Weights of a small transformer language model.
Size: 14 layers, vocabulary 1222, 6.74M parameters.
Architecture: LayerNorm before each block, learned and rotary positions, no biases in attention or MLP, untied embeddings, attention and MLP in parallel.
Training: a variant of SOAP for these matrices, 157M tokens, 4877 steps.
Each number is 128 + 32 x the weight over its row's rms, rounded and kept within 0 to 255. Layers, rows and columns count from 0. The size above them is the row's rms in percent of the matrix's.

# layer 6 MLP up, 768x192, rms 0.0508, rows 505-540, columns 0-95
size [103  93 104  96 107 104  99 106 101 104 106 111  94  98 107 111  95  99 106  94  95  98  94 107  89  96 103  91  91  98 104 107 102 106 102  98]
[[154 116 188 168 205 115 102 138 102 119 102 162  62 132  76 116 183  73 100 104 139  56 127 135  86  95 130 106  75 154 121 108 132 137 117 102  93 126 119 104 132 116 157 155 130 156 183  90 136  97 112  89 122  94  72 140  64 111 118 128 125 111 155 178 154 148 121 163  49  81 128 131 136 148 146  91 122  60 119 169 119  62 129 106 117 132 137  88 113 107 157 180  85 162 137 123]
 [140  85 130 113 132 126  96 144 118 134  29 167 144 120  85 146 165 188 124 112 109 194 106  93 117  75 124 176 136 135 147  98 215 168 103 119 135 164 144  94 124 123 102 128 112 109 158  91  79 142 112 128 131 156 141  91  95 161  97 118 195  84 202  73  98  96 138  61 115 116  92 141 162 143 109 142 108  63  90 115 145  36 150 142  94 137  93 126 118 134 146 116  82 102 107 137]
 [127 120 165 101  89 118 116 136 171  93 102 110 143  66  75 171 121  99 183 109 151 133  84 144 118  32 134 152 155  95 109 130 195 183  97  96  96 174 167 160 133 115  70 155 153 146  66 130 123 101 100 146 103 106  73  92  89 100 121 144 135 157 177 125  94 160 132  75 148 101 139 166 133 101  87 125 199 154 210 100 157 124 135 116 123 121 112 169 137  73  58  98 172 101 103 125]
 [111 135 139  98 108 161 102 148 133 170 107  96 129 180 128 129 111 137  96 127 147 173 129  91  66 116 168 108 108 166 140 153 173  74 135 121 152 117 130 207 138 128 142 147 118  95 102 163 124 119 119 143  89 131 151 170 182  52  97 163 110 176  95 137  74 128 111 130 101 181 139 140 128 112 138 115 128 132 144  69 141  59  60 155 128 114 137 197 107 119 149 120  84 132 175 148]
 [135  69 127  84 111 137 150 126 102 129 114 141  44 135 128 113  82 124  55  74 163 120 169  99 143 133 103 142 132  82 123 106 128 101 111 169 109 104 161  84 193 105 144 122  85 109 188  64 100 118 127 133 150 134  72  51 143 118 104 138 102  86 139  98 163 114 132 141  92 114 181 176 105  94  97 166 114 124 133  69 133 111 136 172  95 107 139 163 139 159 128 169 121  93 196  94]
 [127 120 154 180  68  91 106 184 134 145 161 111 114 122 115 127 114  82 111  69 109 164 157 146 111  81 140 131 113 124 114 121  99 111 154 162  94 110 149 155 104  82 102 126 160  83 101  84 145 161  98 147  82 111 165  71 150 100  93  62 164 104 144  99 100 133 157 144 141 148 118  61 135 134 134 143 124 160 106  87 128  80 127  58 122 131 149 155  81 126  69 113 140 155  90 100]
 [123 170  50 105 167  85 166  52 101 127 109 108  87  82 126  80 139 125 167 173  78 122 130 122 159 136  99  82 169 176 133  84 111 136 130 127 112 183  94 132  83 132 112 105  99 144 169 139 106 138 180  82 118  42 132 212 130 162 126 113 129 121 151 147  95  70 152 167 118  92 121 113 154  97 139  99 186  89 182 144 147  90 131 127 146 106  98 148 140 101  84  97 144 134 130 172]
 [164 160  75 107 186 133 150 166 127  64 121 146 156  56 112 181  93  97 136 152 180  82 112 128 197  85 110 108 196  75  66 154 128 109 128 145 100 145 173 155 120 174 132 153 105 145 195 122 117 168 108 108 123 131 146 110 164 103 149 144 134 157 147 131 153 119 165 114 155  61 131 194 102 116 163 164 149 153 123 124 184 112  93 125 151  96 116 127 145 120 172  81  67 111 159  59]
 [108 114  92 140 115 125  90 105 160 154  96  76  94 113 194 147 112  77 128 108 144 122  70 159  68 167 116 129 109 103  71 149 186 147 150  94  77 145  79  82 105 116 138 114 158  97  94  86 134 194 128 109  83 168 100  79 213  89 130 113 117  78 136 158 194 156 207 135  81 188 150 133 147 168 113 144 113 110 133 164 138 120 114 165 121 162 137 143 155 143 132 109 140 151 118 105]
 [172 101 168 141 145  60  81 165  97 158 166 143 110 127 138 145  88 148 116  86 116  81 130 112 177 116 117 108 169 125 171 113 159 133 121 126 172 120 126 124 159 101  92  85 198 143 131  72 141  90  69 155 134 145 171  92 104 108 132 119 147 150 139 145 139 112  86 165  94 141 141 116 144 145 110 124 143 141 162  64 155 114  54 191 134 130 108 130 119 112  91 130 107 175 125 101]
 [135 137 142 159  58 148 197 184 148 131  77 119 138 165 108 172 214 140 116 118 121 161 183  85 185 149 110  69 160 170 132 107  94 140 117 133 140 133 114 148 102  93 118 166 133 150 207 130 150 165 128 145 153 153  73 143 123 127  87 157 101 168 113 119 133 101 110 120 155 153 158 112 117 169 171  58 156 115  78  95  93 100 126 143 111  71 140 127 123 134  90  67  95 167 100  87]
 [112 172 203 117 114 139 161  61 135  93 125 138  49 172  97 132 157  98 132  49 138  17  88 135  69 149  94 109  99 136 142  68 144 113 136 159  95 155 130  72  89 153 124  75  60  91 158  59 161  83  84 138 135 163  78 123  98 132  99 125  82  79 143 149 111 198 150 125 127  96 175  98 149  77 108 116 112 115 132 115 181 168 120 145 103 129  95 175  88 121  80 147  83  85 118 115]
 [115 182 134 116 156  79 140 109  92 115 117 185 142 102 120  79 156  90 107 115 120  71 145 146 164 116 160 131  55 160 155 124 144 145 107 118 205  83  58  91 154  60 148  91 131 118 169 126 140 123 124 178 143 177 112 114 159 109  69 133 188 138 136 158 136 117  99 146 102 112 106 136 113 121 148  98 122 111 175 151 127  76 165  86 143 172  97 135 109 134 146 117 153 111 109 149]
 [113 110  97  90 111 131  80 126 138 137  95 115 129  92 161 197 113 174 172 141  75 118 113  92 113 149 155 132 144  89 132 151 135  84  88 142 112 107  61 103 112  96 163 143 183 149  78 150  93 138 146 137 157 133 182 117 112 144 179 161 127 108 105 132 196  85  54 122  69 133 136  77 118 120  93  99 149  90 105 139 130  79  97 153 111  64 105 158 124 134 160 114  93 144 145  79]
 [ 79 132 133 111 183 151 138 106 149 109 194 133 135 133 131 135  91 124 144 127 115 165 167 128 122 150 168  58 162 151 142 160 134 197  97 137 113 134 115 100 106 110 105 110 139 137 133  99  98 118 148 127 201 130 115 172  74 110 139  86  71 119 177 139  99 182 117 171 157  99 120 158 157 100 158 108 168 104 177 132 167 123 133 161 147 157 104 156 169 131 105  73 164  75 121 115]
 [113  54  95 115 142 177 122 140  89 116 101 131 168  89  99  79 138 102 157 141  70 185 140 135 114 140 117 165  70 132 199 116 138 140 116 220 142 138  81 153  72 150 152 111 120 127 135 166 137 170 104 152 158  82  93 105 156 134 102 153 100 135 139 124 118 148 199 118 151 123 163 140 148 160  93 139 124 139 181 124 106 115 137 147  49  80 141 129 163 101 144 116  94 162 138  96]
 [125 178 109 123 160  26  72 128 136 100 100 134 141 147 110  71  82 197 173 121 138 159  94 148 187 119 126 136 178 164 153  85  82 109 106 168 108 148  90  89 157 115 116 111  98  91  99 100 134 134 106 130 122 103 102 129 113 141 122  82 126 108 107 131  57  81  88 126 122 107 187 149 172 135 151 179 166 126 107  86 153 122 126 121 155 121 179 123  98 177 102 163 160  78 152  85]
 [104  75 137 122  91  88 201 103 101 176 166  84 152 147  96  99 133 138 159 183  94 166 115 129 120 150 188 171 118 181 112 106 154 147 166 121 134 140  78 111 104 116 145 192 165 100 142 106 153 160 112 122  74 112  85 132 146  89 119 177 198 136 160 128 166 168 156  93 128  52 134 163 103 105 153 156 168  64 158 103 157 177 129  92 156  96 124 137 136 126  16 106 101  88 158 127]
 [102 130 175 162 131 116 102 102 154 133  94 132  92 119 116  83 120 124  84 103 104 169 163 106 103  51  96 185 139 182 137 103 142 137 107 136 159 113  94 120 159 153 136 192 112 178 118 127 118 117 152 102 116 115 144 111 114 158  81  75 122 140  74 127 154 102 112 211 138 129 118 116 116 155 105 108 186  60 162 133  84 113 123 110 130 141  66 108 161 127  90 119  95 149  87 152]
 [165 121  80  76  96 168 157 125 121  63 116 125 152 122 150 213 137 130 140 189 112 151 123 134 123 156 146 118 146  85 141 124  83 132  38 114 123 142 140 129 159  45 113  69  76 125 113 174 138 149 138  89  76 159 193 160 181 140  91  75  80 129 160 139 141 183 157  95 121  88 131 172 178  88 144 173  97 136 118 125 173 165 130 179 130 108 151 104 113 148 118  67 180 110  88 115]
 [117 188 185  98 111 125 158 113 112  84 113 101 101 173 123 140 149  76  64 163 123 154 171  75 157  65 106 186 126 153 166 127 146 127 145 100 137  90 125 150 103 113  94 173 103  85  91 115  70 164 135 108 146 127 160 123 122  95  71 198 130  94 181  23 137 122 137  81 102 143 148  98 122 125 142 171 139  95 123  68 121 178 167 149 141 122 122 142 141 121  64 186 114 138 132 141]
 [143  79 136 146  70  96  82 109 108 118 101 154 127 103 204  88 118 115 156  80 160 137  96 151 154 153  87 117 196 147  93 128 102 202  73 146 170 108 106 147  95 111 125 155 175 148 167 148 204  41 150 133 155 129  97 107 124 141  91 126 139 109 156 147 158  74  91 152  88 116  64  46 134  82 119 117 146 130 152 151  93  62 176 100  99 189 111 156 119 164 110 103 186 111  92 136]
 [160 139 100 101 142 143 155  76 126 136 127 136  73 161 124 107 127 123 142 103 138 180 152 143 150 159 179 149 140 111 153 158 201 136 101 181 141 132 236 145 124 155 146 108  15 184 177 158 201  85 128 142 116  86 164  97 127  79  83 109 183 113 179 197 171 130 149 120 119 107 183 102 153 124 165  99  53 101 137 115 155 198 196 141 153 130 149  94  87 122 142 116 189 121 111 146]
 [152 131 144 122 161 149 152 134  70 181 161 179 124 159 158 142 171 131  83  68 140 102 146 109  71 149  83 116 130 119  60 149 120  96 182 146 157  98  99 171 141 127 231 145 148 136 203 113 110 107 131 139 138 178 119 139 102 109 110 117 126 103 118 142 173 125 156 139 128 193 146 107 167 132 123 108 166 157  68 118 137 152 156  83 128 135  83 118  91 163 141 119 148  82 153 116]
 [117 114  86  94 110 153 122  75 138  97 147 123 147  99 132 113 105  88 126 177 161 140 159 152 145 166 210 159  97 172  93 123 150 105  92 131 141 137 115 118  87 125 126 135 134 116 164 147 126 125 186 105 121 188  81 148  97 146 134 123 150  99 123 120 152 172 137 159 119 120 128 126 100 106 108 134 176  79 111 128 201  84 113  79 126 202 103 149 204  91 109 161 100 125 150 137]
 [168 144 126  96  96 150 149 133  89  81 119 137  92 115 105 135 106 105 153 123 131  85 139 114 140  89  89 120 106  93 130 108 152 163 162 129  66 114  39 169 104 115 174  89 130 125 141 162 133 161 153  92 115 224 135 129  99  92 165 178 165 156  73 141 124 130 134 164  72 142 165 117 129  68 126  98 139 115 130  66 112 127 196  65 151 156 109 140 147 159  92  97 136 139 143  94]
 [106 158 186 180 117 124 171 141 166 116 121 107  97 116 123 168 104 111  70 108  91 135 166 166 137  78  91 178 130  84 124 137 178 129 149 140 168 148  84 160 104  94 112  96  91 166 107  35 116 136 145 118 113  59 143  99 118 124 170 117  88 110 157 135 125 104 190 151 130 115 213 156  69 144 114 137 122 125 120  47 118 182 132 158 207  78 107 109 123 158  56 152 148 108 121 137]
 [101 138 163 156  65 103 128 164 106 112 129 112 133 122  96 129 140 173 152 124 126 128 126 152  29 136 118 106 129 138 157 176 149  87 107 114  83  95 229  79 155  98 130 116 103  99 132  91 101 131 125 140 161 190 145  22 117 158  75 161 163 131 145 198 115 111 109 122  42 132 132 179 139 179 121 140 136 136 132  95  92  98 155 135 110 135 157 130 129 108  80 108 147  87  86 120]
 [123 142  91  68 134 152 103 107  81 118  51 141 136 147 176 156 102 137 124  57 147 147 134 172 171 100 117 135 136 119 128  96 129 116 108 100 198  85 129 111 164 118  82 172 101  82 173 141  76 184 130 167 155 150 134  98 155  88 113 145 131 172 130  54  80  51 153 154 116 111 119 110  91 126 167 171  65  89 139  99 150 114 170 168 116  99 169 113 139 160 145 104 118 119  91  92]
 [171 181 121 110 202 118  42 150 135 129 126 141  63 112 116 151 119  88 187  65 110 131 158 188 111 156 103 101 142  73 110 185 145 158 128 164  64 167 159 155  99 168 139 102  85  92 117 131 153  87 147 142  88 109  97  82 155 144  64  89  89 171 124 186  89 133 125 121 109 111 150  66 142  91 162 122 157 125 180 157 186 152  88 110 120 118 128 101 151 111 122 133 132 100 157 180]
 [ 85 143 107 141 198 134 170 125 144 117 125  98 108 131 151 211 135 101  55 122  84  97 120 151 119  88 118 110 208 140  96 111 107  85 137 111 119 144 168  98 112 100 162 223 130 126 121 159 122 122 167 148  74 136 127  98  78 105 102  86  76 109  75 153 128 106 108 102 126  46 159  51 155 173 122 145 117 112  22 124 131 158 151 161  68 163 175 112  98  84 159 131 112 127 117 104]
 [ 82 132 157 102  69 168 157 217 101 142 178 103 153 146  65 111 172 115 199  87 139 214 148 133 113 104 157 124 164 137 197 109 134 113  86 119 144 132 113 134 123 139 179 149 108 109 141 129 122  66 201 137  95 126 125  36 124 163 145 140 140 129 106 172 155 184 183  91 105  91 159  83 106 119  90 112 148 137 126 146  95 190 109  93 123 167 137 109  90 136 169 145 168 151 143 134]
 [174 133 145 153 107  67 165 131 161 110 110 187 133 134  95  74 129 146 139 107  80 118 153 139 116 170 150 173 169 124 201 167 117 119  92 179 163 128 171 137 187  82 117 142 129 182 108 162 169 121 170 124 140 150 124 150 142 156 168  99 115 104 170 160  91 153 109 168 135 127 144 216  96 129 118 144 128 118 190 121 160 106 146 177 151 142 126  93  75 157  97 163 163 135 161 148]
 [ 97 177 134 214 103  99 174 146  94 171 144 144 148 130 124 155 105 101 107 139  91 134 147 128 192 134 119 141 176 150 151 130 157 175 144  74 109 111 123 117  66 145 129 138 161 146 142 148 120 120 133  99 103 111 102 111 121 141  78 110 159 234 131 150 150 118  98  84  94 114 152 109 109 136 165 135  96 124 129  74  98 169 102 197 131 139 157 133 132  79 145  87 124 125 140 115]
 [106 145 153 136 158  98 157 117 140 151 135 156  81 142  57  68 139 153 126 119 139 135 172  68 179 126 118 164 101  99  83 136 139 107 136  55 159 131 167 110 116 142 155 142 146 105 161  85 100 144  85 115  96 142 118  91 115 216  66 154 120 124 121 129 122  88 109 121  87 119 153 183 146  89 155 119 142 136 141 126 101 132 134 137 109 177 124 135 111 153 179  77 135 162 120 148]
 [111 141  96 106 154  79 117 118 113 129 134 125 118 100 188  87 182  87 137 138 133 146 167 147  41 131  88 108 167 130  94 103 153 155 145 106 150 163 150 129 182 150  99 105 118 148 184 125  97 142 138  99 140 104 196  97 116  95 213 101  55 146 141 122 119  86 230  47 123 152 125 104  87  80 133 138 161 180 129 148  85 129 153 151 182  62 112 173 131 167  95 128 125 157 132 106]]
# layer 6 MLP down (transposed), 768x192, rms 0.0511, rows 505-540, columns 0-95
size [ 91  93 103  93 102 104 103 102 102 101 104 109  84  96 105  96  96 101  98  94 100  87  98 105  93  93 105  89 100 102 112 106  85 101 105 100]
[[ 96 139  85 118 133  69 134 140 144 127 148 115 176 114 167 104  73 173 123  70  79 138  71  84 129 174  54 149 160 163 143 118  74 107 104 133  98 155 155 125  66 152  94  88 110  77 100 152  94  98  93 162 188 161 165 162 123  85  94 143 136 159 114  96  76 150 161 131 184 146 153 101 112  63 118 127 100 145  94  88 131 150  87 117 124 111 132 119 143 148 131  79 158 110  57  97]
 [116 169 124 150 146 168 148 144 174 112  94 134 156 199  86 117 109 130 138 101 163 101 138 135 160 146 145  69 141 138 107  58 157  99 163 118 118 183 111 129  99 163 145 128 146 113 118  99 131  96  97 163 103  99 120  89 133 146 108  94 103 169  98 113 138 174 165  59  95  97 146 175  66  92 115 121 125 159 119  73 156 111  96 137  98 149 144 111 126 187 118 130 142  88 151 113]
 [121 114 144 173  98 106 101 152 141  45 134 148 135 175 110  94 139 120 133 158 117  97 204 181 150 152 155  71 131 106  94 142 147 123 149  67 170 158  89 165 115  77 100  98 127 138 162 136 138 109 106  87 130  83 211 113 113 107  95 153 160 140 138 106  93  71 172 105 168 164 128 144 158 138  78  60 101  73 177 148 141 127 166 159 182 145 181 138 100 138 137 203 169  96 132 111]
 [ 92 119 139 103 123 169  97 127 138 195 161  70 153 105 105 131  96 147 160 121  85 230 123 160  87 153 116 140 101  93 160 156 133  85 182 178 187 145 120 157 149 158 148 191 119 123 105  81  75 127 121 107 104 154  28 137 117  95 140 142  84 171 108  85 123 131 140 162  82 110  98 157 141 170 153 166 178 174 106 102 187 138 124 132 177 114 156  93 118 131 164 150 134 163 127 116]
 [161 100 114 105 125  91  90 135 118 112 165 167 120 111 110 128 170 126  92 138 156 112 129 147  63  80 161 142 171 153 120  79 126 162  90  92 183 120 102 102 103 108 106 131 147 154 105 143  74 121 170 172 183 125 134  93 172 111 163  51 130  83 199 145  53  71 113 128 134 145  97 139 144 131 140 130  99 168 177 103 202 192 163 108  62  34 174 122  95 129 107 128 131 206 127 125]
 [127 161 152 122 134  86 129 156 118 131 151 122 159 155 119 142 160  74  91 153 106 107 106 133  90 144 106 129 108 164  74  71  58  98 154 175 152  89 135 165  66 153  89 137 117 106 111 119 147 121 106  85 125 157 131 203 125 135 120 109  57 171 108 123 121 126 194  63 145 150 169 108 145 155 183 175 148 170 141 118 156 174 187 112  70 125 166 156 150  96 149 128 131 156 110 162]
 [ 45  67 152 157 152 123 101 103 149 118 144 137 126 108 151 108 175 179 130 171 142 163 111 145 132 115  88 112 155 145 131 144 137  85  96 106  90  89 127 163 144 153 145 134 163 177 151  62 137 107 108 163 156 151 131 103  80 139 128  82 109  70 151 144 130 134 136 132 152 124 155  76 110 183 141 101 146 164 130 109 159 167 154 196 179 167 138 101 114 162 127 152 157 174 106 132]
 [123 144 111 138 182 143  96 122 174 107 129 174 114 127 124 148 107 134 122 174 106  99 135 189 110 198 126 174  85 142 159  87 127 111 165  99  91 120 150 138 121  88  73  75 134  86  85 106  88 123 121  95 105  83 138 134  78 181 213 125 137 160 109 137 180 105 129 126 144 178 115  87 136 144  76 108 144 171 104  60  88 114 147 125 144 174  87  96 166 144 173  69 119 174 109  72]
 [ 99 170 142 127 140 161 153 121 124  71 116 158  69 128 137 147 150 103  92 102 150 125 157 183  90 130 151  95 160 111  70 124 117 129 110 177 104 104 178  97 151 141 110 146 164 148 140 178 168  67  92 130  83 136 154 153 127 140  82  90 139 153 140 140 149 120 137 128 165 150  91 132 123 184 119 150 102 129 186 109 105  64 140  92  97 121 109 136 139 130 119  87  45 168 130 125]
 [153 138 124 103  75 166  98 115  47  93  59 117  89 110 126  91  93  92 137 140 141 100 113 190 139 162 177 119 112 170 162 129 123 129 154 129 194  98 157 122 134 118 139 110 172 160 155 110 108 138 147  46 179 117 132  81 170  61 170 109  96 106 130 125 105 121  72 130 182 170 104 130 180 178 144  90 170 108  98 135  97 108 124 167 149 103 140 128 188 102 119  99 144 121 141 136]
 [174  72 163 159 132 155 103 115 174 176 136  84  64  92 122 145 109 105 131 129 139 147  57 163 162 102 160 125  91 141 189 121 151 148 107 182 154 120 143 138 134 119 165 137 127 106 197 102 154  81  99 114  95 131 108  89 164 155  98  90 139  96 159 102 106 196 159 162  84 117 111 138 162 133  79 128 121  93 103 147  58 177  92  96  94  71 139  97 158  80 124 163 158 115 125 132]
 [143  67 164 181 110 110 168 119 208  92  96 107 145 121 197 118 140 152 115 182 137 225 203 146 143 119  84 168 136 109 158 107 131 137 132 174 124 103  92 155 162  99  88 148 146 147 127 160  94  80 120  75 171 155 139 142 142 123  83 158 114  87 129 158 103 171 147 191 181 133 174 106  68 123 126 136 128 176  96 137  64 161 105 128 162 102 177 178 147  94 111  47 149 165  91 132]
 [133 106 185 121 158 123 149 119 132  87 114 181 163 145 111 138  96 149 107 143 133 222 155 109  89 148 159  69 175 125  99 122 185   5 122 103  94 110 130  99 148 110 160 136 137 162 112  78  80 100 150 101 143 113 150 136  84  84 172 113  99 117 110 158 127 114 147 121 196 153 156 167 124 204 145 152 183  90  97 137 118 126  81 168 131 132  82  86 158  97 133 102 117 153 163 158]
 [137 141 159 117 126 114 104 138 167 113  91 131 108 114 128 121 168 142  88 169 152 109 118 140 171 150 119 172  97  84 160 145 147 168  94 120 135 128 128 103 117 114 107 116  78 162 139 172 100 167 152 198 108 124 120 116 155 146 148 137 139 151 106 134  96 166 133 159 131 177 103 200 170 129 124  77  95  42 111 154 114 121 109 144 103  81 155 148 122 167 150 134 159 182 144 124]
 [140 147 123  90 138  76 164 169 160  81 110 179 151 100 167 185  84 142  88 120 118 111 176 120 139 160 146 170 132  62 109 131 129  98 125 136 101 126 108 116  87  92 103 141 136 106 119 141 141  90 117 101 142 106 126 101 116 147  43 108 139  84 191 139 104 138  97 167  43 146 128 121 105 138 141 145  86 147 147 135  58 197 118  98 104 125 103 121  73 164 160  99 141  86 103 143]
 [140  82 151 118 122 113 119 185 101  70 128 157 125  98 102 138 147 138 170 172 116 129 185 109 148 110 113  80 201 138 108 120 143 139 161 119 138 110 187  87  72 147  94 129  54 133  80  87  66 151 152  38 143 143 143  78  72 164 100 116 183 141 133 125 137  95 137  47 147 114 143 161 144 114 107 156 113 124 131 151 106 131 112  95 176 129  73  95 130  79 131 163 102 104 124 141]
 [140  70 123 136  87 181 158  95 117 152 189 100 126 120 107 137 177 114 121 155  85 128 152 155 108 151 129  90 107 122 175 131 126 175 146 108 130 156 130 118 125 128 184 144  90 117 187 161 115 128 139 145 149 205 144 165 151 112 134 149 176  90 197  91  83 119 114 162  80 129  72 170 108 149 119 147  61  79 127 165 131 100 158 158  75  84 101 156 125 125 163  78  92  96  86 127]
 [161 174  75  97 100  97 125 121 166  90 101  95  77 146 151 156 186  74 141  58 137 193  77 172 110 155 180 125 102 134 153 150 155 127 147 127 114 160 122 167 143 146 171 150 141 116 154 140 124 118 131 136 142 146  98 138 167 160 161 118 123 139 112 110 159 140 163 121 143 105 174 174 134  93 128 124 113 109 105 122 171 144 111 136 116 147 147 156 139 109  83 120 104  64 180 199]
 [134 134 159 110 152  86  97  91 118 129  65 153 211 122  86 154 150 163  75 116 151 173  61 139 105 163 140 169 148 131  78 116 145  51 139 212 142 128 114 152 143 110  76 154  74 146 140 128 104 128 120 128 122  78  99 154  86 123 153 146 147  96  96 135 146 170 190  87 133 110 117 102 119 114  79 111 155  87 145  69 139 199 119 137  74  97 150 102 160 131 152 130 143 132 154 165]
 [113 120 123  81 129  61 133 116 148 144 134  64 190 101 104 127 135  89 136 133 100  86 134  37 195 171 109 173 153 123 165  94  79 120 148 142  95 115 142  63  78 111 124  83 130 108 113 121 144 170 160 150  70 147 107  89  95  28 151 161 107 104 176 145 166 142 145 150 123 109 109 136 117 123 153 113  99 180  57 127 108 146 126 117 162 180 128  86 162 132 139 119 112 147 137 106]
 [136 185 119  33 168 143  81 143  81  93 135  96 114 121 162 115  88 122 139 146  92 150 163 111  95 147  80 112 131  90 141 120 158 157 109 154 138 109 168 147 147 137 108 139 131  96 169 150  96 129 168 133 119 148 141 113  70  82 141 135  35 122 175 111 183 124 158 161 105  90 156  99 172 147 199 116 166 139 130 118 166  64 122 169 146  77 131 121 138  78 162 132 164  90 144 122]
 [166 181 101 179 158  38 100 133 137 130  99 106 104 118 123 174 147 121 126 138 120 145 126  92 133 153  80 152  84  48 113 175 111 156 164 117  90  87 112 148 159 163 145  98  95 155  95 162 135 140 137 142  84  86 167  94  99 140 146 161 160 145 140 123 130 137 141 140 119 116 159 170 132 132 124 137 103 135 147 129 152 134 119 138 183 126 109 141 129 182 140  67 141  46 174 140]
 [ 81 177 107 129  94 123 133 132 138 149 149 144 106 204 142 118 123  89 146 112 117 106 178 149 143 162 126 130 135 159 111 106 122 211 165 147 173 197 163 157 136  89 115 134 167 133  70 111  98 206 120 179 131 112 138 177  83 157 151 152 115 145 135 158 129 175 143 125  59 155 103 148 102 149 129 214 143 163 148 137 124 105  95 146 128 202 167 123 130 153  93  92  74 143 168 120]
 [ 62 121 141 162 147 151 117 152 179 110 129 189 107 131  96 154  86 159 133 165  82 133 120  82 142 141 140 199  93 105 145 113  80 136  70  99  90 144 150 153 100 157 126 167 150  83 122 182 142 134  30 147 163 110 140 106 105 195 102 154 124 103 100 106  57 160 163 117 174  69 134 155 175  99 153 136 127  98  99 132  98 211 108 206 121  97 203 112 111 174 106 130 121 111 147 132]
 [113 126 171 158  75  72  91 168 199 153 135  98  83 177  88 118 147  83 191 129 126 125 146 167  95 149 101  96 126  96 150 101 119 146 123 110 156  88 125 116 129 151  96  75 108 142 115 165 140 165  76 145 162  95 166 135 118 143 132 121 195  61 150 151 106 120 152 153 104 168 121 166 115 129 106  82 109 114 112 140 127 116 167  88 132  80 143 128  63 145 170 144  92 107 193 164]
 [ 80 118 119 157 146  73 107 103 191 102 127 154  99 115 210 113 146 134 110 103 100  74  98 109 133 124 138 126  81 110 199 140  74 141 164  66 108 159 188  91 122 130 175 106 127  88 142 170 142 131 128 183 142 177 135 176  90  83  62 115 151  88 138 149 159 136 111 114 110 118 153 125 126 168 165 124 112  81 171 144 131 102 110 194 155 103 130 147 165  88  82 123  83 138 165 137]
 [202 103 167 127 120  75 132 163 101 138 135 104 105  74 184 157 153  87 106 123 124 137 134 140  87 119 148 158 141 131 130 143 156 109 144 172  80 115 118 127 166 116 152 127  99 180 118  72 149 120 139  88 141 183 126  85  56  55 136 108  93 133 112 117 165  94 129 128 103  59 128 120  92 124 129 193 101 131  49 201 101 159 169  83  96 135  96  95 144  87 130 137  41  77 104 151]
 [147 152 131 153 120 150 204 137 131 161 126 154 143 135 154 143 105 106 145 138  88 184 120 149 114 130  93 173 148 160 152  78 157 153  53 122 159 151 123 172 155 120 192  99 171 129 171 187 110 154 197 147 104  49 101 170 178 138 151 152 149 110 141 152 178 118  77 177 146 156 134 108 113  84 163 156 140 111 107 182 105 125 161 156 148 123 184 125 124 181 147 126  99 125 123 162]
 [134  97  71 138 101  98 155 153 114 143 118 135 145 156 151 167 135 116 104 119 140 111  98  81 106 153 151 106 108 148  94  72 149 104 143 103 197 113 137 145  80 121  46 147 145  83 157 143 124 167 159 105 112 114 112 193 102 141 146 137 210 140  98 194 137 133 188 159  89 204 162 140 110 140 108 167 162  81 122 124 140 147  91 144  70 149 139 115 122  91 124  77  96  74 104 135]
 [ 94 126  74  80 171 109 101 143 123 151  63 144 121 114  99 114 117 113 152 129 147  65 155 132 136 133 120 139 150  44 114 107 155  93  94 129 148 129 119  97 171 164 125 125 123 208 133 150 118 113 136 133 161 133 103  66 106 185  92  94 143 104 134 163 152  75 181  55 114  97 100  67 187 140  99 123  73 121 151 113 167 109 133 123 126 162 146 125 131 145 150 153 103 113 166 147]
 [134  85  94 147 132 166 180 157  49 147 135  57 184  88 141 169 139 140 107 136 152 104 160 143 111 183 104 128 112 138 158 131 155 156 193 137 150 133 104 141 165 108 134  98 119 161  99 110 115 156 125 154 131  88  37 124 164  91 152 141 196 134 110 161 128  91  96 126  98 100 141 236  98 147  97 190 174 117  94 137 117  75 154  94 112 136 165 117  76 119 136 212 113 100 105 102]
 [136  69 107 161  81 226 122  94 138 153 159 147 109 145 145 178 100 151 112 140 170  84 114 160 148 103  63 125 141 113 128  42 120 133 135 183  72 160  96 128 168 118 128 122 105 159 145 150  88  81 165 128 144 195 146 117 165 112 185 112 120 136 145 147 108 113  67 129 128 194 171 161 138 140 165 100 102 118 124 135 154 111 121 141 144 151  83 125 132 179 146 174 157 144 133 104]
 [ 96  94 106 110 131 140 110 157 132 132 164 129 117 131 115 116 148 128  90 150 144 144  99  84 146 162 122 189  56 122 149  86 126 139 138 107 142 189 142 115 125 148 217 124 104  71 140  91 123 139 171 207 117  66  71 141 147 112 124 159 125 179 116 139 182 207 133 150 103 149 124 120 135 179 137  86 178  59  89 135 106 119 103 102 113  92  93  95 163 146 151  75 120 197 117 166]
 [114 107 213 145 151 150 127  81 147 133 139 140  93 180  89 124 155 129 162  87 107 106  88 174 109  95 144 105  85 142 136 153 144 166 168 113 139 159 113 119 122 122 162 116  91 123  84 167 118  97 102  73 110 148 141 111 116  69 161 152 147 122 103  69 150 158  80 148  86 186 140  95 137 134  98 136  77 149  72 121 133 154 150 174 101  92  81 181 123 129 176 151 197 178  74 126]
 [166 121 125 131 106  75 126  91 127 112  76 163 124 110 153 138 104  85  91 141  57 148 133 160 110 105 156  45 163 180 143 120 118 209 100 128  92 141 163 149 116 126 133 152  55 118 195 146 115 112  90  98 175 118  95 134 138  69 129 105 146  83 161 186 146 103 134 141 134 167 106 143 153 122 141 209 106 150 128  88 152 133 119 132 130 118 154 125 119 174  85  95 126  99  94 112]
 [145 111 216  68 216 168 161 104 172 125 146 112 102 155 115 142  56 118 121 120 143 117 101 160 127 115 112 117  99 119 186 181 135 123 136 131  65 144 165 140 185  89 149 128 108 107  89 154 120 142 144 101  87 123  95 145 194 177 164 187  94 177 161 141 188 159 126  87 139 216 121 143 130 163 106 100 105 106 113 124 169 127  96 138 111 140 155  83 140 135 129 143 178  93 149 182]]